config.yaml
n_kv_head: 2
schedule: "wsd"
doc_mask: false
Each number is 128 + 24 x the weight over its row's rms, rounded and kept within 0 to 255. Layers, rows and columns count from 0. Numbers have three digits each. The size before them is the row's rms in percent of the matrix's.

# up: layer 3 MLP up, 704x256, rms 0.0486, rows 397-427, columns 128-191
# down: layer 3 MLP down (transposed), 704x256, rms 0.0663, rows 397-427, columns 128-191
# gate: layer 3 MLP gate, 704x256, rms 0.0499, rows 398-428, columns 128-191
up397 109:128109142170119116135127148109051112153166142126107123126135098111133134124099158124147106115099096101119158117134098113148129095122123127100097154133167134152111099154128118145128137188139112
down397 106:161138133159076107108099145128107102135120147131131140122139120143105119140078156112106070156105141083110129123131135097141159103128127152143100144156136111135136113109098123167157145119145161
gate398 107:151133171146146162157145115102094157085111087094102135119145174129129164132104090146126146111149156120156138096112157122145112096168095112112145123116123107090153130086097161141127132133141121
up398 109:118166108125108129159140135164114114108086131093128150132083127157104096079142116138099100141122108116170134101133131123102156128140118098166141108127126135092145137145151124169090052165104129
down398 107:146124107142136103134134165154135127134151140152164166118156126133145140145115157101149118135123174120080129154118071095099139094125132145111124165171153137146080109120114120122161122166121115
gate399 098:149094153082075109109095121178135115128118123117082121151139168141169093150087110088138116158139105115118148133118129116091135095148150116125133158138148171089118152118112134131117111115131165
up399 098:117142124163133146118158106130139127126111151149130121145145121149100134164090146122130156131151089191121110129116159142151155139125052134153140087075133162162129082157128126138131087092120140
down399 101:141134173137123126161114132115124107164141128146136147143133163124126093134102110146112091136138136108085114085106149110124113162111161114150109132079136131147127136107163129111167129104127119
gate400 098:120123107070113174132152125122090148161103137122123166163120152156115088182094122151111147127127110158132133120105144177113089139150096114087117120169145121101136163089087100097139134127116101
up400 097:151127092086137108156137093081189119153168101081120060112140165135140115115121149148139130136143139139134152104123119151106148099096150101113136097083134140152110133136126153143147133108093118
down400 099:139127116109108163108100130108126134156103132172137136111117123118134133129132111138113122129101144104144158120158112124102115145134126148165146111104113152081125161117120092125166100126095126
gate401 104:112145085106114118100123143148137141117099115115160115144129097128157120157136097116168143141140082161136139110159151108122142180121131109112101160113111117106142135145116100080116113152080124
up401 104:121146144168141092105138111116129106103108158117126132146142101160135134106099165123120100152135153104122122111144097124155132123088115170187144124129152163139143117133109109118126158088143121
down401 098:103154104124144175098147108142114150101118115091129148171128125127119100147172125121134155084100169159102157129149135143111127123114181141159098112145117078158160116110143155097108123137109107
gate402 112:105138117159136105144128091151152110142134169119150126116102098131182146136100130095152168106103091106133165143094127138140125101137117184131132131090099173108098115099131126155158112121113122
up402 107:093098125114141119128185119154121147125128129142151134077114147136131147132124101118125165155076099140112157113137141086113145082153135165112113109095121174106132160132100087125105110117104112
down402 101:120153149093140133103126157099100123112093098111057142173141118115133101159172099143124123160124154137129120108130106132138115168132176120124139158185138076131167122110119131154143140131116131
gate403 094:125125114139131143092105101140140149142121158110159118132113131135123126107129154120101168147154133168159108139130068123135147153144130127103097127131129136100134196131118116155114132149104071
up403 095:128136087105152160124117125120127106187103113142115133118103101133144112132121140119131134154094102144116129144095131144145110094172134144146119116126122105158129150122147160157103119123122118
down403 096:119136109129075135137125111125102114134109109169138113126100113081142100135163136128088122144060180103077108156134119099172119148122115105149096133066103119102170092138154145158125136105139137
gate404 096:163133150076116123143130155142096093114126113130108137125150125173093137159142103107087104100128082113145131173083146092098148116146090139096156091100098116162136148128139137096129072123141143
up404 098:113122162123127098106118129177101174163124088147152118148145139149120109088165127139140104131109101135169125170100147110089101131142078080100127154134121132113185144141183119106092099162140157
down404 098:148167131129143168117127110117167134129187126167101131163166106116126096155118151116130133149150129157154142140111168171107139162130136152100103120142154107142131100106130101122105110161111132
gate405 097:160134073127151104128141154128129179139158109107169096153164152089143124096132143083120113126108109097139069104084148093146136124104147097145145108145105131145110095107153140118140141138145148
up405 099:139135117159184160123125116140137116137120144117090144131110140183129151129152077107140108102127108153152151130132133111151133107120101130159120126117136107117137122153113133141125115133129139
down405 101:118122141141145121134114139117136125114178135084159137113093114105096152155159138111109101123181162155085105108135137150094138089100136134160102136148116129138156141109103146166084151134169155
gate406 106:113115133116132131135139083180146126108108129165103118124090118098120117110085109180129099086126078109145123080193122142142130150109134136125121109138098129142138142128102083120168182160115097
up406 104:140126159100098100128124141135124106082159124093094093143090096101121111137120148125106102119103132155099099094128121130155140153152133130122085167114126137145141117146124148158158173166129139
down406 106:137120139147109102147147160133161095151094114157106109164154090132128141087093159095113142127131169157134134194111138139124173111109135134092121152132121147134133122137095170136112102128102092
gate407 103:127118133126116101125110109122096111151130130145095153109139097153114129081119115151134103086099126134114171112167114150145144132150116129155167113130122103121144134113100136133169159125143150
up407 102:148171145124092089156129134098103113126144127152130102083118118147112121130144138123123121162101147080136169134109131108146091130140105109142131100169129094120101130126096122111135181129100126
down407 097:098125115134156131106136141112158123107157181118097136144134133097116113150136165115102148141119104156158098143092124138126142134162146150136141117105184123120130137152182156084106112116131134
gate408 105:115164137133161131093142134130148149105103129184140105139175169136113138137128117161146161147145143141097108105095156168131126151126078152155090085137140124144149140126124085123155099117115111
up408 105:130114106104126162135137163110147130136101139140152108084107126114174084100073177111131145115135163168131134132136132124170114130135139181117101147143101150089115127110144151113213129081105122
down408 106:097161131133102094139162144142129176120086063103135147146163156115099140158137118175114126066122106173156152153122138162129138107124139129119111065103144081142107156146157110160109107150114135
gate409 097:148102115090125160099164185126185087117139140145108138112141159118154116143108143101156125139168123122139120167107106113091080153126119103144131125132076090084129136144145115094114107147144113
up409 101:106084136147118106116136119125132140149108154158130162159119125095129097095098096119129144124105130163117131120182094158137131108131110139100146107165106153139178106147128115140158108103140135
down409 103:122140120127121140117086119099148124135092116095175119170087144122125118126121120104161151123116146136143124136120134094145102122109124108147139091151147133098091095107129136126118137126105156
gate410 096:141106159140156148146128104135177119130142132136106110136091135120123113128142110106143114099126141085127107132119088127119145148136154150102110102139156151108150125135107121138092146150122145
up410 101:108138103152160104130138105145152123095129119142177132104116168133104155134108132144149137153161131110111134148166146131149160132063103119111072118140146109077109094137128157162164141124097108
down410 101:159178146132129146140142112160171127114142166187140102095115124159099150112163115109175147151138158097115150121111105109157111107146150163115116114125111127150134084136124134142128121117147115
gate411 095:130108079082106169120125113118142123116108143168113143154132131152153105143128134109122060168128135176146156120137124118112109143092136100105143176116088134129167157141132129115136103173131120
up411 097:135142162112160110130119080138094136088153115125095126135122146077121122126154110085120131131177097108160109119093130111107074148102107113112154101125144136110167076111108095115129146152105136
down411 101:120139127126164146134127114125156126146145167143119171075202122148132139144105118102128151119155127183131164095090122117131141114163125139138110142166156119135116139070136134108135145163089177
gate412 107:114087114100099167130089140109168068089175169094106145122130151131142129116144118111125133121096135133173107137142104077116124134108139148130126121137113091110134113074139105167152151157108139
up412 106:135144107167135125135160147099167121129100180115152139142111103117089111124123114124138151138151143073152146135156124176143129096119090157099126161115114163131118160130097112112092109144112082
down412 099:120132106082091128155095089129144137155155106124113162159125124127102108145075138129102141102124127131101108118138171113136129135121150101125204166081133101132139119120174131152147139146112138
gate413 102:147152138104138100129146119132154097134143120166089182136153157135100118106123118164126093121118171110078165112095136121135163148125159129128142112146118135138135130095151128132100134149089180
up413 104:076088128157101134134090096102146132097135146145102146118132082111150142130162116094130083133135094139123107130125123105087092082137107119158109177124158137145140122156120115155103129126141138
down413 104:084109127134119123136101141129116153143144081133129109116138092136154124112137143072091163152147123142151137133162104125085128112083115129161118179173144109115126129137114161103120134147136082
gate414 096:176134133142130086124107171114148074143174138154132119159117111138115186135127153141172115092157147099168177135128132150131111128198142110128112116136119108161134107152103135121129151113145165
up414 098:137100113126087085128128151090156078110092171115116142133142144144115113112096138118133130115109142165123168103124082165142151093113119162128114134142126181140133142170127132105125153138185127
down414 099:138122075154114095126143121162118114091117140132106113144124132097104114127121107152084128146085135117147124076133161141180132125092178158155158169146123125099154126151150129043119103130110090
gate415 096:148105165108102143135137159165147135143115101156128103154164093146120101099100145164130091136143108124136125136120146100142097126115109108149146144165121127117135101113142124141120106162119125
up415 094:121109123092124125153140133120134152112133109122131124104128102126186115118125100105095149147126121108106095118067109123133132147103113154109131136122163110156127116137090098136128087107127130
down415 092:143155138142078116113112142134137122121117120155119107121116149151116136127135148088089142079143113099133173082154113139149133125186135116114150112096105148151136165135162148084128146140143100
gate416 103:086154130156125127154107180077161130147120136179152167093143092095134098114090110098138107121155133131123123111158131095104148102144143144125099100132135162103111152143143111135176134103112130
up416 101:143074135120158108095180130137117122151178142131075144086127121143130153131166126117159104156108157130114140122140057127101114126120138147099117119143153142127158138157164100124100137130117152
down416 105:167128116062156115112148111132128151108117083124113121151126151160171113153133113117084087167110194132144123106159104127125134128093125110109115149117106132105127124097150170109114113118129105
gate417 098:158142116154160158152108148151114145147158108104096121106096074130109124155120104124136111109112131127130131142137108115142133099162148148133153146130159157126091087097128113151149150134137127
up417 098:094161125110138138143158169131118137090103153172100131120139122118156129114150131086118130143148114148130100137170133116156145172091106082098127131143109193149106122131137120171100140131097124
down417 105:096170168149126122139201126131167136122110145161114124127105142120078135150129122167119107125106129148147124168163103121121143151102158108143120101119087153091143136128133145118077120142131098
gate418 105:118154129101148151136137126088138131143146163121124154124128127160131120098135150131128103129121130136136137143136135097159131121138145126166166145132144132116131136161085129108136165141113107
up418 107:125125129094106094101116136144108146118097089129126164086154116079126138148127118134101122122136151143142135143105181079130126140145127150127106153109149097147088148150110112124116152098111151
down418 106:127142111133101119162107158135128157155087106132121137112154135092144104124098133113112205119149073135113137139161165130114127113115130124114130165072139140139108146149120123115119087128116138
gate419 097:144104123074118127137144109115136129112141097128120122135167120138121117133114129137081084146144150107107131109125149077093127114122109063109122156130166152114146119122128223153143134144164147
up419 100:098113115119130111077147098160130063102138115100137127143062167135134109138109132186140124145131172174085083134106144080139136134135141140149098156130089114117125147079126137112165156130127140
down419 101:120121087119111134126110124123159101125161100107123164148162119104100158133105121134092119158103147163138120133103107097119177138122153145189127135128157086124066160162122174134108154116172100
gate420 100:108157084108115136160129114085141161124143155145146144127113120140143179144117123107110145152136075156124153124133089137130163124144125119088122142144130149158128111123143102162141092181088115
up420 101:102092154112145166158109172119129107117153107113120153177151139089157130135103133147101123158153176117148138157106131107134124157148149150173137165103118118145137090178126131130115124148126132
down420 102:105129117147121137122112097129158114104170143127131139122093111140127153134131134110141142172120168132125117161161146105132096121097084130124128122184118106162138147110103150148122131130134166
gate421 105:121136091084144091149120127095136121069117101116133161131108126132156094140155148133112122170149086110087176130124146101121092154080112119132112133151094152113135079143108141103129097147095148
up421 102:141158126108108120116084137121128125116126125090168111153102149168133095116115147122159102091117111147089165123108144107089128156065104125140137097154135130108128123109109137136085120147103152
down421 100:118120138123163127109095149113147135113131121129175107106151127142094135118114133139138115141100131134090155149128153150083134130107135129132144105129146147101127104149112144150127092083161132
gate422 095:159121173120133161117126138153132148159110145135153120150109128123125073154138092146147117123161126132136143117096119152133168120108141099116177142115173076147127124097102127121165131141133152
up422 097:096155128092107113110114132100136129114120120141117116141129092109162138142096149114098098098163105137160155174099099086149125106124087136109149122133118124146138152111145142139084159128134080
down422 099:093121155136124130140110111160140201153120142153110120095110105141116148115143122119102159097127127134139130096137067138127124090065120143123128150105109131157126169079181148090106098113161126
gate423 101:142119179140117116103148092134072090155063158145158104120108138133137111134132157122139143099151159102143113137108106084110160117138137120124161104157103163099112140142136148146099120166121136
up423 103:125115139100120147118112102134161148114105109108182102111140090110132140132130111112099100120158131104123137126103110124143108135132191155100110133146114140124105148139113149144138161106124130
down423 104:158126122097143174127132113106128100118143105100154124118138139091164135093090133085116138115137161117132126139132148091111116135142148131109168139153120108119116102105112122115140129137147139
gate424 099:124145100145095124170169148148104118113138092136125163138186160103104123105158105129127146128143110112125129119140171165143146127112154156126197139099097091148112135137131095080144115073164099
up424 094:114080134138101143093119138130121115144152150147169085139178101136131163120176140136158110111174121088142134107116098109162134141130136130123132136133158109156148093117147207135093118126115133
down424 098:127145123113114132143125121115154135132101154168122138128101147181165114144123113112128125161106139116117098135156125149151124146102158106148111119141111153110124136100089150128122122136097148
gate425 100:108139132110122082148111150137153148151141112149105125150149117131115140128128120157107146171119064162124129115141124135142153146145108133116114181133124096157092128101089145128160131200105197
up425 099:101104173112107118105108118156156105121107141107160141163150170118124110120092113118087152094167143125106139105171154156136104142095178124139146122132104147090118193097127109126130139146097084
down425 099:127165121128128152136108161085189125142091133137121102122164160156116134161112146174129113095153114104146096089143111180120153137115155133179138088138121121099121143121126138124105133121143094
gate426 098:107072108106149123113153088168121100093089145131135169142154095122108064151112157130152099105096129132160159115109172142155171105131159133176094157111127126124152124134120154118143056131118161
up426 099:103112177164080148105129115100121118198166135118140065124085136124150149135125136124149114163125125096133140120126100127176132112189101152128095119116170101109113150099091138162109065096144122
down426 100:114135086155150134139141097138142149101108165127147088150126124164134110122126103127129102137116118165131142084106143147122137130111139159178145112114100137144127116101102135125117129112151075
gate427 103:115101122113111137113090125103116119110135141132091097145076098157140157134118073106072111156148150100144123130106129154149170107130122133114141132141109054130137132124095133119091134171126119
up427 104:094099139152116135130122104124133110115141114114097135126119115103124092130117121116109082111140142074127156143166158133137107121144120133155084091127111126119113118127097117092089137141127113
down427 097:146081132164139138098130111062147138075123132119116124171130119149103149110144115153109098145143132104098137141113046139144125130142125123154139140091136142109157167116116142091097117128091139
gate428 104:115119159092106091083141164121140101112121136096138104165127108137064103137109135149135116097138141144097105097098135137106105155190136123149109120090157131126107118088124102176131131126098153